From a checkpoint of a small transformer trained on Wikipedia.
Size: 3 heads of 128 (1 for keys and values), MLP 1024 squared ReLU, vocabulary 3624, 10.6M parameters.
Architecture: RMSNorm before each block, untied embeddings, capped logits.
Training: a variant of Adam for these matrices, 662M tokens, 10094 steps.
Each number is 50 + 10 x the weight over its row's rms, rounded and kept within 0 to 99. Layers, rows and columns count from 0. The size before them is the row's rms in percent of the matrix's.

# layer 8 MLP up, 1024x256, rms 0.0725, rows 277-331, columns 0-63
090:61 58 67 57 50 39 41 42 50 41 61 43 50 46 35 67 58 52 41 48 50 43 37 63 51 31 56 51 39 70 60 55 42 41 48 47 47 56 43 44 36 46 58 45 42 52 51 51 41 53 45 63 61 59 40 61 58 60 70 48 53 52 48 48
092:54 59 32 37 66 56 44 54 35 46 27 61 49 49 75 54 56 62 42 51 61 40 49 64 44 42 47 44 60 57 52 43 53 51 50 54 56 50 59 43 16 52 37 42 47 53 71 37 42 33 43 47 48 66 30 37 61 43 52 45 55 47 50 44
108:43 52 55 35 33 32 46 77 42 46 56 43 45 57 46 57 54 40 68 40 40 38 48 64 55 43 38 32 54 61 49 56 63 40 41 52 41 46 55 47 43 46 50 43 57 54 40 34 56 52 59 44 49 48 49 42 46 74 50 48 49 44 51 46
098:57 52 49 44 55 43 72 42 49 36 45 48 50 62 61 39 46 43 51 54 55 50 51 59 68 63 45 63 47 43 61 63 49 53 58 57 58 47 60 50 53 58 60 36 57 71 42 38 52 45 46 50 54 56 45 46 57 56 70 57 62 59 69 47
101:41 34 56 50 63 27 55 55 50 36 55 45 33 46 44 61 51 61 44 50 52 55 49 65 49 53 38 39 58 68 50 58 61 63 58 57 51 53 59 32 41 56 61 49 68 46 43 61 51 47 56 44 62 51 62 32 46 53 56 48 43 54 57 38
101:69 55 60 34 68 38 61 37 49 52 46 47 48 40 46 38 53 53 59 50 49 33 49 45 44 55 52 38 50 54 37 55 51 39 44 37 45 58 53 47 58 51 50 47 47 54 43 40 30 21 61 54 53 54 39 66 44 56 41 66 55 56 40 54
100:49 51 43 49 43 27 49 33 33 51 40 57 45 51 37 57 35 43 43 44 70 62 40 53 54 47 45 51 60 52 48 61 52 46 44 53 60 52 50 48 34 71 42 50 42 63 44 39 55 51 43 21 60 55 34 45 44 47 58 55 47 52 45 62
112:59 46 50 52 52 52 50 61 63 38 45 69 55 37 57 61 40 67 73 57 48 31 55 51 60 51 43 49 49 52 46 45 37 68 48 57 57 31 71 50 35 58 63 51 54 45 56 51 38 34 46 50 53 52 49 65 41 37 78 61 52 67 51 43
100:65 30 57 52 63 53 52 55 59 43 53 45 52 42 69 68 46 43 27 53 71 43 38 49 56 42 42 59 52 56 34 56 56 39 37 44 62 48 53 63 40 52 41 56 47 57 43 51 42 58 27 54 52 62 55 57 51 54 38 64 62 44 57 57
106:60 54 41 50 62 54 50 52 63 43 26 56 47 51 50 36 61 61 43 54 58 51 42 47 60 51 42 53 63 54 47 44 41 49 40 54 53 44 51 40 40 40 53 42 56 43 49 42 57 60 71 58 59 33 52 45 47 42 53 55 48 38 45 45
088:44 70 45 45 65 58 74 61 49 43 58 61 46 44 67 51 47 55 48 40 53 43 58 51 51 46 67 46 53 66 55 37 62 62 54 50 63 51 57 83 50 68 48 38 49 60 58 39 27 48 57 26 46 48 52 60 42 46 44 44 52 61 58 49
096:34 45 53 40 45 44 54 44 47 43 44 45 65 33 45 51 60 46 43 32 35 51 58 57 45 58 34 34 57 60 47 49 29 48 61 60 42 44 52 53 48 44 58 44 41 45 48 43 51 50 62 54 45 41 67 59 50 51 53 54 66 42 45 44
098:64 35 51 62 54 44 57 46 57 38 63 65 38 54 47 69 48 49 52 61 53 33 49 45 42 36 51 51 45 50 62 53 57 59 59 55 76 55 36 45 49 39 62 49 53 39 50 45 52 59 54 53 64 56 58 38 52 60 61 52 51 58 58 45
097:49 41 51 51 54 52 61 54 42 48 63 47 51 27 37 41 51 57 33 51 59 42 53 65 58 54 55 59 51 43 50 42 36 27 61 48 47 49 54 71 53 45 55 46 52 53 30 54 39 50 59 63 67 44 64 37 55 57 61 75 47 53 45 60
090:50 44 56 47 58 47 49 42 38 41 35 67 46 38 70 55 43 50 28 31 55 58 49 57 65 58 51 64 55 52 33 39 50 54 24 65 66 43 54 45 51 55 47 36 57 60 27 45 60 48 56 37 49 39 56 38 52 39 53 42 62 55 59 52
108:49 56 48 40 65 53 62 55 48 48 60 41 54 34 41 59 50 56 55 47 27 52 53 39 51 47 57 43 46 62 67 51 31 47 57 56 60 34 39 49 48 59 70 47 39 46 73 41 68 40 32 57 49 41 40 50 50 38 42 42 39 41 60 61
099:53 49 49 46 60 54 45 41 47 43 55 35 47 30 57 54 68 33 40 47 47 16 37 45 48 58 56 52 40 47 44 50 38 62 42 58 46 47 52 51 50 54 71 47 35 60 57 37 47 62 57 44 59 59 69 42 62 58 42 63 82 48 65 55
096:56 38 37 39 35 55 50 64 54 41 37 80 61 52 68 48 36 32 40 59 41 47 51 70 49 36 53 45 37 51 48 62 42 77 40 53 59 38 55 43 28 53 53 48 27 53 56 34 49 47 41 41 63 44 55 40 50 69 55 47 52 71 55 43
093:43 46 50 31 80 55 60 44 41 43 66 58 53 43 76 58 50 50 53 51 54 48 48 44 63 49 42 51 50 59 35 52 45 43 44 32 44 52 40 50 43 51 51 46 62 49 51 45 54 49 66 33 57 59 51 55 56 47 57 52 64 37 58 62
094:44 44 49 42 81 45 39 60 58 44 48 43 54 43 46 74 35 41 38 54 38 52 51 45 65 57 41 51 64 54 45 56 56 52 45 51 54 42 65 42 55 33 49 35 50 44 44 52 46 40 33 27 37 51 48 69 61 58 53 65 70 69 37 67
088:69 50 46 45 35 47 51 45 62 34 61 52 54 60 47 44 61 74 47 71 42 52 51 44 34 34 45 46 66 49 60 32 57 56 53 59 43 22 46 56 41 54 57 62 50 43 42 49 63 54 55 61 52 39 36 34 37 59 69 52 59 56 48 44
102:51 42 45 35 52 56 62 51 47 39 42 48 44 48 47 64 69 39 51 72 38 41 56 44 36 37 51 40 51 50 45 58 59 65 32 56 59 41 58 58 46 75 50 57 64 68 47 52 53 70 52 54 46 42 30 51 64 61 48 58 49 63 55 53
105:37 38 69 53 51 60 58 49 65 43 50 40 44 43 61 53 65 40 53 71 58 52 49 56 44 64 59 50 69 65 37 57 44 64 49 44 46 38 65 43 38 56 56 36 43 42 55 38 59 43 66 71 56 51 39 53 65 50 56 40 66 51 37 57
105:60 56 58 52 50 42 55 65 50 39 50 47 47 51 48 76 52 47 51 54 38 48 53 56 69 33 39 49 39 67 50 65 44 56 46 64 49 50 56 60 63 71 39 43 56 55 30 48 44 53 49 58 53 36 51 53 62 40 44 61 43 60 59 37
097:48 41 72 51 44 39 44 41 60 67 48 67 45 42 62 42 38 67 54 61 55 38 47 55 66 56 45 64 49 46 50 46 45 55 34 55 46 52 59 61 44 44 59 32 40 50 70 39 38 54 54 50 70 51 42 41 47 44 25 58 62 43 56 75
104:46 34 57 57 40 53 44 76 46 34 47 61 37 58 61 47 62 55 64 59 54 33 35 39 35 38 51 64 41 65 31 52 51 45 51 46 60 51 48 36 49 61 74 49 44 49 50 68 61 37 33 37 55 47 57 57 58 48 48 60 53 81 65 52
103:49 50 45 48 57 38 59 42 45 43 49 55 69 51 62 46 62 68 48 64 39 46 50 40 50 56 37 57 53 56 60 62 34 57 26 37 51 48 50 60 63 66 55 57 42 51 44 34 49 37 41 40 58 51 31 61 69 54 45 58 51 68 58 50
096:46 43 49 31 53 33 49 65 63 49 49 48 55 33 50 55 33 47 35 54 50 46 41 66 53 53 47 40 52 57 64 43 66 49 54 52 53 45 45 62 50 52 50 42 50 64 55 49 64 47 35 24 42 64 52 40 52 62 46 47 41 44 37 57
097:48 50 65 40 50 52 67 41 57 43 53 51 48 34 56 62 49 52 64 57 44 59 42 46 52 51 20 63 48 60 37 55 46 43 46 55 62 44 38 43 16 54 55 43 58 47 54 53 46 47 40 65 50 47 51 37 46 43 50 68 55 47 57 62
100:28 53 45 46 53 51 47 41 68 55 24 45 55 51 56 56 45 60 39 43 47 46 42 49 58 29 38 32 55 70 40 52 43 48 52 60 58 51 38 42 47 63 75 51 54 61 41 45 43 52 67 59 53 51 41 49 47 69 51 45 31 54 58 62
104:46 43 45 36 58 57 25 57 54 47 32 50 58 32 38 43 60 45 51 45 57 43 49 57 70 54 42 40 42 77 47 61 48 35 65 40 47 47 54 51 42 43 55 45 47 58 47 52 52 36 58 48 61 57 37 53 55 50 53 35 46 52 44 53
110:56 44 56 49 50 63 70 52 43 50 50 52 44 69 59 51 52 48 47 38 41 40 53 41 41 44 50 57 43 48 46 65 36 72 62 34 54 40 44 56 47 62 55 35 42 43 49 45 27 39 39 50 46 43 54 51 49 42 60 68 49 58 51 49
100:47 42 62 36 33 54 48 30 35 52 44 61 56 25 60 50 55 39 31 50 60 45 54 46 47 34 65 40 68 50 56 57 58 34 48 27 48 43 54 61 53 63 60 43 55 52 43 35 40 39 42 41 58 54 29 45 46 45 56 69 49 39 53 42
094:49 53 45 37 59 36 51 50 56 60 41 48 48 25 40 58 60 50 58 48 35 29 43 36 77 42 44 60 49 74 54 77 59 53 67 51 43 62 63 66 57 39 46 29 51 59 52 67 42 51 76 50 52 39 53 42 42 63 48 78 51 48 37 55
102:48 56 68 42 38 61 33 48 34 56 53 60 60 55 44 57 59 42 42 60 55 39 37 57 42 42 52 43 62 63 52 59 48 45 43 51 47 52 80 48 49 55 51 55 60 39 47 50 31 47 54 47 56 59 57 49 37 59 48 66 60 70 56 50
098:53 66 48 39 51 30 50 36 46 36 26 54 45 57 57 67 52 58 61 43 58 61 48 30 57 55 38 48 34 47 39 39 32 48 31 39 51 42 30 51 46 58 50 41 34 42 71 33 52 61 40 53 50 52 46 37 53 50 51 56 54 53 40 64
100:50 58 40 35 56 30 47 35 59 59 49 73 62 60 48 57 43 43 49 58 48 52 46 41 59 39 48 40 68 55 52 59 44 63 64 64 49 31 52 47 52 51 34 50 66 31 40 33 40 55 56 38 69 33 48 50 47 41 59 56 52 50 48 54
109:62 60 52 32 46 30 67 49 49 42 53 57 73 51 51 66 43 61 54 48 61 44 46 59 57 45 54 62 57 48 41 42 38 53 56 49 64 39 54 52 61 36 46 61 53 69 57 42 49 52 57 47 50 34 49 42 50 67 55 51 63 47 48 55
107:68 46 62 49 61 50 41 57 59 40 61 52 68 54 53 62 46 67 52 45 52 35 43 39 38 54 42 58 69 44 65 51 49 55 52 54 36 61 34 67 41 52 65 38 39 54 62 54 43 37 45 39 46 61 53 55 43 44 50 54 61 60 49 57
097:51 44 47 60 43 58 50 57 32 41 37 52 66 52 50 37 57 62 56 43 51 38 50 54 57 46 40 43 50 57 60 53 54 71 51 54 66 36 66 39 54 51 44 41 25 59 33 49 47 49 56 30 47 69 51 65 51 41 56 42 40 69 56 72
114:57 45 64 38 49 35 59 40 48 53 55 38 55 63 39 50 56 53 52 72 58 50 41 45 54 57 57 55 72 71 40 61 53 53 42 60 48 42 63 55 45 60 70 41 37 49 67 55 38 52 40 51 60 47 59 45 57 51 58 67 55 42 48 55
101:66 72 50 69 57 35 64 55 65 33 47 60 58 57 52 45 50 55 43 67 44 56 54 70 42 32 42 59 51 56 54 40 31 50 55 44 57 39 50 33 39 62 49 40 51 43 54 51 69 54 30 46 51 59 40 50 47 46 61 59 50 54 53 55
101:43 49 72 53 41 63 46 51 55 42 45 44 58 48 43 50 51 43 45 48 43 34 43 59 78 43 48 53 63 45 33 85 70 62 59 52 40 45 49 46 65 68 44 44 47 41 61 53 43 29 57 48 48 53 59 38 45 53 45 56 61 44 54 53
102:57 58 64 63 51 69 44 51 61 55 53 49 50 39 58 61 67 33 50 36 56 32 33 44 57 36 28 66 58 54 50 48 48 35 52 49 44 61 50 45 49 35 48 41 43 60 54 35 64 44 49 39 54 40 57 54 40 61 50 54 39 50 54 45
106:41 56 52 53 41 61 63 69 52 33 56 48 55 56 83 53 69 55 43 42 48 46 49 56 33 63 47 47 58 58 33 52 25 48 54 39 49 58 57 61 42 47 49 49 45 44 49 36 50 45 22 58 56 62 34 55 37 58 39 55 54 61 64 78
095:51 48 60 50 67 57 59 37 53 26 44 43 64 38 61 43 48 58 54 47 56 47 41 49 52 36 45 46 43 56 51 63 44 48 56 54 38 40 48 63 57 61 33 63 58 52 70 46 54 47 41 44 48 36 40 41 56 50 70 54 51 42 53 55
099:44 41 57 41 56 64 38 59 38 45 42 72 45 50 51 50 66 49 44 63 67 36 44 35 43 58 27 45 59 55 36 41 43 56 54 63 61 36 65 58 57 51 48 49 47 55 52 28 49 58 44 41 51 48 49 36 54 37 45 54 56 32 61 58
110:52 57 71 42 53 55 51 54 51 48 48 54 63 37 57 59 36 64 33 48 62 49 44 56 44 63 58 48 18 55 60 41 52 64 65 57 62 55 37 49 50 34 59 42 57 46 47 39 40 47 40 53 62 46 70 67 53 59 38 56 58 53 50 61
108:52 50 54 37 61 42 36 55 42 58 58 52 47 52 51 45 54 42 60 56 64 38 49 53 65 41 23 53 29 55 46 53 48 47 50 48 38 40 68 68 57 45 59 47 59 38 48 45 47 49 61 51 51 45 45 55 45 53 41 47 52 70 61 43
113:44 23 54 46 43 71 68 53 40 62 54 62 53 44 78 66 60 61 39 36 47 39 42 46 36 56 54 52 58 39 40 40 52 59 47 44 61 39 50 50 43 57 60 56 37 59 49 38 28 51 52 50 58 61 45 43 34 47 57 56 60 63 48 42
098:25 65 51 31 47 50 62 63 73 69 36 48 49 51 60 58 47 56 51 43 54 52 43 46 49 54 45 41 57 65 51 54 34 68 30 54 57 44 61 48 38 61 58 45 43 58 45 47 61 46 41 34 42 53 66 44 44 58 52 48 56 44 61 52
108:41 36 40 62 61 46 52 63 62 50 55 45 67 54 37 50 62 37 45 54 43 46 46 61 49 47 42 39 36 60 47 54 58 35 49 49 66 40 64 48 42 50 50 53 45 49 50 48 38 39 54 37 63 48 61 59 37 56 53 62 73 60 57 50
091:62 22 55 63 53 45 51 41 51 38 51 43 33 42 57 68 58 75 34 33 39 38 30 29 40 70 57 53 55 57 64 38 43 36 52 72 50 45 51 55 47 43 61 50 52 39 38 41 60 34 41 45 66 46 47 52 56 64 43 55 44 48 77 49
095:76 66 39 58 57 29 57 66 62 30 45 53 62 38 58 51 59 40 44 47 35 54 50 56 53 54 54 57 47 62 54 57 45 65 51 51 53 44 45 60 28 42 51 39 53 56 37 45 49 56 51 40 69 48 47 62 68 41 49 63 52 41 49 58
096:54 59 51 50 58 54 55 39 36 31 48 69 51 60 52 56 53 54 57 33 45 44 57 42 66 25 32 33 38 60 55 54 54 37 54 65 50 41 53 49 50 51 47 40 49 54 36 33 53 57 50 48 38 29 47 46 39 60 45 59 42 62 49 40
# layer 8 MLP down (transposed), 1024x256, rms 0.0651, rows 277-330, columns 0-63
091:53 44 44 59 37 43 42 56 48 60 57 50 50 45 44 45 50 57 65 37 59 60 34 51 44 49 57 38 43 38 68 36 41 50 46 41 48 40 75 39 52 39 44 45 44 59 66 40 41 44 28 58 61 59 41 37 33 52 65 59 68 50 70 55
086:60 54 32 49 43 31 32 46 58 57 44 59 52 53 45 54 46 65 35 43 54 47 71 43 44 52 52 53 39 25 63 49 32 44 57 61 41 46 55 56 67 57 54 50 44 45 60 38 65 54 51 40 48 38 40 72 56 56 63 51 52 61 52 56
107:47 35 31 46 54 35 61 58 52 46 63 46 46 34 53 29 52 37 47 43 58 44 64 65 56 77 55 31 39 53 36 47 52 57 51 53 61 44 41 52 60 48 61 56 37 31 35 43 59 45 56 26 52 52 57 51 47 46 57 48 44 63 24 37
098:49 55 55 35 55 64 51 47 55 51 50 43 46 39 64 35 36 38 51 61 67 46 40 43 49 63 40 44 53 48 44 61 55 56 49 49 39 56 52 40 43 56 56 51 51 57 40 65 47 54 39 55 62 58 37 47 40 46 49 51 58 52 71 44
104:48 45 49 32 41 32 55 52 47 46 61 39 44 44 46 41 72 36 40 62 46 34 61 57 44 48 40 61 27 52 55 52 39 43 59 47 55 45 49 42 57 66 52 68 72 61 38 45 38 47 41 53 46 42 59 56 47 41 50 55 52 30 56 69
102:45 64 61 48 55 31 58 32 66 55 48 29 30 53 63 60 45 50 77 34 44 44 41 36 46 31 54 52 49 49 50 35 50 57 49 45 56 58 55 45 47 54 52 34 43 27 56 44 50 50 50 56 56 45 49 59 60 47 57 53 58 47 27 47
098:56 55 38 51 53 39 47 31 50 48 52 57 56 40 44 31 36 61 48 23 65 56 56 43 56 55 34 49 43 51 43 49 57 37 52 47 66 67 58 54 42 51 44 28 44 63 56 36 59 64 52 45 47 49 47 45 49 47 42 48 46 47 37 49
103:63 50 45 38 47 54 46 51 54 40 46 57 49 40 55 67 54 62 55 52 43 50 61 59 55 46 50 61 40 65 52 58 48 53 54 48 51 47 64 64 53 45 34 60 57 56 48 67 50 49 54 46 46 54 44 54 48 52 68 63 67 57 47 52
103:29 40 51 57 42 38 44 54 53 61 68 49 63 52 48 35 44 52 38 52 26 48 54 49 60 45 50 52 54 46 66 43 55 49 64 63 54 50 50 58 26 43 33 43 51 47 54 40 57 45 60 34 42 35 42 48 47 64 53 48 52 48 52 65
107:50 56 33 40 41 70 39 40 54 57 41 43 50 66 50 45 48 52 52 47 31 63 50 33 27 50 57 62 44 45 56 49 55 43 50 51 42 55 39 51 54 44 39 57 41 55 68 29 48 35 51 49 43 44 51 42 64 70 36 53 60 55 65 51
090:45 68 61 66 44 36 53 57 60 39 56 44 42 54 46 59 43 46 74 33 45 47 65 53 65 61 53 26 51 48 51 54 49 45 40 60 49 70 61 41 58 43 58 61 45 43 48 59 33 44 43 50 37 47 61 47 55 42 49 47 46 50 28 44
097:50 37 44 65 43 37 42 40 42 64 49 56 64 58 54 36 41 54 52 41 48 58 49 47 46 48 57 52 60 39 61 61 57 47 58 73 48 37 45 44 46 36 42 51 49 71 52 53 43 41 56 56 60 63 46 42 47 41 33 53 52 44 39 38
097:41 42 53 52 56 43 56 45 44 54 76 50 52 72 28 48 55 66 36 52 28 39 52 34 70 47 52 62 38 35 44 47 63 40 48 66 52 62 69 49 48 58 57 53 60 57 59 50 44 54 55 51 42 40 36 58 45 48 46 18 42 45 38 42
099:53 54 30 62 33 55 51 43 53 46 69 60 36 52 46 75 47 66 46 52 47 40 46 53 59 36 46 63 43 47 50 41 48 55 48 54 34 63 58 31 65 47 47 54 41 52 48 56 64 74 61 51 54 54 45 47 53 64 75 54 34 50 39 45
089:46 45 63 42 55 49 61 44 65 47 62 44 49 56 45 44 62 56 37 41 53 71 51 51 56 30 43 71 54 46 38 59 55 53 43 68 49 45 46 37 45 50 46 54 54 46 35 61 49 44 47 45 51 58 48 32 50 42 38 62 46 53 40 36
105:57 44 41 48 68 46 67 41 35 50 57 50 60 70 50 43 41 48 43 39 43 48 33 38 52 38 41 67 47 66 46 57 53 56 57 45 55 40 53 59 55 57 49 58 36 43 61 46 60 44 63 35 53 49 33 49 53 48 48 56 56 51 48 59
102:45 46 43 57 57 52 49 35 51 55 61 40 43 61 54 44 47 59 51 45 55 66 45 65 51 52 59 48 58 46 48 55 57 62 50 43 49 48 57 58 70 65 44 62 40 44 68 55 59 43 51 73 40 34 41 52 46 49 51 59 37 51 51 65
087:44 71 46 53 46 46 40 38 65 68 31 46 57 44 45 67 66 44 51 57 43 61 56 50 48 41 57 41 53 50 41 43 34 39 53 67 44 46 57 57 67 43 44 58 41 48 43 48 54 64 54 56 43 38 59 56 55 60 61 39 57 41 44 41
096:21 49 58 57 56 62 75 47 36 46 60 52 56 45 66 43 57 58 36 42 48 43 46 53 52 48 40 62 64 43 45 47 38 65 40 51 45 40 47 48 40 35 32 34 48 33 38 69 65 52 52 67 40 58 38 55 47 51 41 38 59 59 42 33
095:65 57 31 70 64 43 57 62 56 48 53 59 59 49 26 59 54 45 66 40 18 51 65 64 51 48 45 37 53 52 47 45 49 42 37 52 53 45 63 55 45 73 44 60 70 58 54 51 50 53 67 39 45 38 63 38 41 68 52 53 32 59 41 36
085:44 67 65 60 56 39 43 54 48 72 54 44 49 35 58 58 55 60 44 38 56 50 75 43 62 45 34 55 43 43 49 57 55 50 39 47 44 69 52 48 46 28 27 53 47 45 57 55 48 47 40 35 50 46 44 52 39 50 55 53 46 49 56 52
103:51 53 54 30 48 55 27 53 56 68 39 35 37 42 52 47 64 51 54 42 44 54 63 50 50 53 59 43 49 44 43 39 52 42 41 65 42 59 46 42 65 54 36 41 55 51 44 51 44 48 49 52 61 51 46 49 52 68 49 46 41 51 73 55
109:42 67 60 28 29 57 55 49 61 71 44 47 47 47 54 41 40 40 56 58 46 43 52 38 55 59 72 51 62 50 56 54 61 43 60 50 51 41 37 68 40 53 51 49 46 59 57 40 54 55 51 57 57 60 45 56 31 56 55 55 53 56 66 35
106:14 56 62 45 49 41 67 52 57 51 53 38 59 62 45 59 39 31 45 49 47 61 56 48 42 59 43 50 46 57 46 41 63 52 61 43 52 64 71 52 51 60 55 67 50 44 47 70 62 26 50 48 56 50 67 62 56 52 66 39 53 50 54 43
094:57 35 41 48 58 40 56 57 60 44 35 41 38 53 44 40 40 38 43 44 63 50 42 36 58 48 43 39 37 48 45 55 56 61 26 59 55 32 43 49 51 56 48 45 56 36 47 57 54 53 37 37 20 27 42 65 39 37 63 37 50 45 48 62
105:54 32 53 49 50 64 44 43 57 44 30 55 59 44 60 65 42 54 43 47 48 57 56 53 42 41 41 54 48 44 57 52 45 41 47 44 40 64 42 58 63 55 62 54 40 51 60 56 54 53 57 53 55 58 54 66 52 29 55 40 49 46 75 68
096:60 62 15 45 62 45 63 50 46 31 41 47 43 56 43 55 57 40 43 48 40 44 45 52 41 50 54 53 45 44 58 65 51 52 76 47 51 91 54 60 45 46 49 62 65 54 52 61 28 57 43 44 38 38 62 42 52 41 51 51 62 50 52 53
100:50 58 45 52 27 45 42 58 51 51 58 44 56 49 54 61 47 68 54 56 58 46 57 52 49 46 65 46 53 44 55 53 37 42 52 59 37 46 39 62 52 43 55 55 54 54 40 37 75 74 67 50 51 46 41 35 54 57 58 60 50 45 36 43
098:49 42 50 44 46 68 32 45 60 43 55 43 42 49 49 68 54 38 48 55 51 46 55 47 46 44 46 68 56 43 44 68 67 64 59 47 55 57 42 46 43 53 57 63 40 57 44 57 39 54 28 45 69 45 42 42 43 57 59 65 55 35 49 37
091:39 49 52 47 66 52 47 48 53 59 53 46 58 56 53 22 54 47 50 56 54 41 53 56 59 62 48 63 50 58 51 38 27 39 69 64 50 61 57 31 56 71 51 48 59 45 34 58 40 59 61 42 34 44 48 44 55 73 58 55 36 55 49 49
103:68 43 53 65 48 54 59 53 55 42 34 39 65 47 35 63 59 27 51 41 42 35 57 53 41 47 50 67 36 55 66 40 30 42 55 35 52 50 53 35 52 58 54 42 65 45 55 36 38 42 50 42 38 47 51 70 48 35 49 49 55 63 59 38
112:39 51 54 62 44 60 37 35 63 55 44 38 52 45 37 46 65 63 63 52 55 62 39 39 71 54 41 67 46 48 47 50 49 62 59 37 55 72 49 40 58 63 49 35 52 49 51 57 41 43 44 68 61 30 65 63 39 36 54 57 57 48 45 64
095:46 37 41 30 53 64 46 59 36 39 52 55 52 39 54 47 47 66 55 44 56 44 51 40 60 56 49 61 44 59 52 48 65 48 52 43 63 28 69 54 58 45 44 49 59 58 53 46 68 53 45 65 56 54 61 53 41 58 43 66 44 39 47 58
099:50 51 49 31 45 50 46 50 36 43 61 50 57 57 63 55 51 39 31 45 45 45 47 23 64 49 60 45 58 56 53 43 45 67 51 46 40 45 48 35 47 61 64 49 41 51 61 67 61 55 35 40 45 74 55 68 59 48 38 48 48 56 50 65
101:45 54 39 44 52 54 58 63 35 60 58 50 23 55 57 47 63 60 60 50 57 45 32 30 39 42 48 49 47 39 42 57 56 58 47 31 64 37 31 34 64 46 59 66 38 20 64 45 51 47 43 44 57 58 64 57 62 53 36 44 70 56 53 42
100:48 49 43 46 34 57 51 60 44 44 52 50 37 31 41 57 48 45 60 59 67 53 40 42 45 75 53 47 68 59 39 40 73 58 69 32 38 57 63 58 47 58 54 49 50 49 51 44 49 40 61 54 61 35 55 76 52 57 65 45 44 60 30 52
100:36 41 48 52 59 54 34 61 64 61 40 42 71 55 61 43 49 56 64 35 62 36 55 53 42 47 47 66 43 42 49 37 58 51 44 46 63 44 54 41 42 47 45 60 36 47 28 52 31 42 50 59 44 45 42 48 51 46 47 43 55 62 36 49
104:47 29 37 56 49 52 54 49 56 50 55 53 47 57 36 55 46 63 56 38 48 59 49 63 55 43 43 49 52 62 25 43 50 61 70 62 39 42 44 51 54 49 55 46 54 51 51 45 72 55 58 51 37 39 36 58 64 43 43 52 65 56 31 42
105:31 56 49 50 52 28 53 33 52 51 45 46 50 53 67 33 51 62 53 64 69 51 51 52 53 74 35 47 60 64 60 74 67 50 67 31 43 51 57 48 37 65 40 57 47 47 51 38 53 45 49 45 52 53 52 57 40 50 63 50 46 52 45 61
098:51 42 53 61 56 51 52 56 42 47 58 59 62 57 53 37 38 46 48 57 50 44 41 41 34 52 46 35 54 39 49 51 68 42 61 38 51 60 46 30 62 48 50 37 49 42 49 55 30 43 42 31 27 44 55 57 40 55 60 59 63 50 73 42
114:37 51 47 30 45 45 58 38 57 30 47 54 39 65 53 44 61 36 33 67 40 52 55 33 42 59 36 47 54 46 54 51 52 49 60 58 62 56 27 56 43 49 58 60 48 62 37 64 39 30 59 56 66 26 41 53 51 58 51 56 37 47 57 60
099:38 44 56 52 57 45 47 47 68 49 48 50 48 58 58 45 56 59 70 52 60 64 70 53 48 42 44 71 43 53 43 41 44 34 49 52 50 51 37 55 49 45 40 62 44 36 59 44 46 55 33 31 33 39 48 57 37 55 48 41 43 58 42 57
104:47 52 35 54 48 79 44 48 71 41 51 52 47 26 43 54 54 53 48 42 49 60 61 61 73 48 46 48 45 30 35 42 35 62 49 45 60 63 56 43 56 45 47 42 71 35 58 31 43 55 44 48 44 55 36 34 71 60 51 40 32 40 43 66
106:40 62 54 54 35 45 44 60 16 57 42 44 47 50 58 60 63 37 49 57 60 61 59 53 43 42 65 65 67 54 62 41 61 48 48 46 46 58 48 40 39 49 51 48 31 48 44 45 34 53 49 42 39 52 53 39 48 52 47 50 41 57 52 46
106:47 59 65 56 48 43 37 45 55 52 48 58 33 58 51 48 67 50 50 40 44 43 33 36 36 29 52 76 45 49 37 51 48 50 61 57 59 48 52 52 60 55 54 37 35 51 58 57 36 52 67 45 55 40 42 56 39 41 65 44 40 48 37 51
094:48 56 28 34 49 39 49 41 51 46 45 58 59 58 36 58 53 47 42 51 50 46 57 23 49 54 52 74 65 52 42 68 50 32 58 52 42 58 55 46 54 41 61 57 48 48 60 40 58 51 63 59 63 58 57 72 77 51 51 44 47 38 42 61
098:42 23 59 61 54 55 70 49 57 30 39 44 48 60 63 41 66 48 51 50 42 52 53 53 61 52 52 46 57 51 55 57 52 36 72 36 49 60 40 67 40 62 45 67 50 68 39 52 51 63 39 40 68 56 57 52 47 59 41 47 52 62 46 43
109:33 54 60 53 41 59 38 42 50 54 43 63 55 57 34 52 42 47 54 56 41 65 49 57 58 31 34 38 51 39 58 65 54 69 58 53 49 48 53 44 52 35 64 47 36 50 52 58 70 52 54 38 55 36 35 44 44 48 63 56 49 38 61 54
106:45 46 54 31 36 63 55 68 49 45 54 56 46 46 46 33 32 48 55 37 55 55 52 56 46 47 56 58 42 58 65 46 72 52 64 40 47 34 47 53 48 65 30 47 47 52 49 39 38 40 56 69 30 48 46 49 23 70 55 36 62 62 43 46
112:46 44 51 63 50 90 65 54 55 51 48 50 54 55 51 34 57 58 49 54 52 47 52 63 54 54 50 43 54 49 63 54 52 48 30 57 49 48 51 48 39 60 54 43 47 46 41 38 62 45 47 62 52 69 50 54 55 64 58 47 58 74 42 54
101:76 39 45 57 36 43 42 50 54 56 54 51 43 70 40 47 39 58 38 36 68 46 43 56 62 47 45 56 39 42 58 38 23 69 48 48 48 48 45 63 54 51 54 39 63 57 49 46 37 45 62 54 49 55 66 19 47 41 36 50 57 64 32 49
106:27 42 47 57 42 40 49 61 49 52 57 45 54 38 54 52 40 49 47 50 70 41 39 43 55 54 49 52 57 54 49 52 74 42 57 45 49 49 66 38 30 47 46 53 42 54 33 46 55 72 47 66 60 61 44 67 30 57 59 38 72 45 49 45
091:51 78 53 26 66 46 56 41 37 58 54 58 42 48 37 33 47 50 33 42 45 50 57 49 58 47 52 44 48 51 27 54 54 52 61 37 38 53 48 52 35 43 57 43 50 37 50 37 43 48 65 47 48 35 41 46 57 33 49 55 63 54 48 44
096:67 42 68 50 53 55 63 65 39 53 38 60 57 47 36 56 43 50 54 43 39 57 58 52 53 50 50 54 51 57 74 48 48 61 41 54 65 55 39 50 41 45 53 45 54 46 21 52 47 55 47 53 29 39 60 60 59 74 19 55 56 43 60 49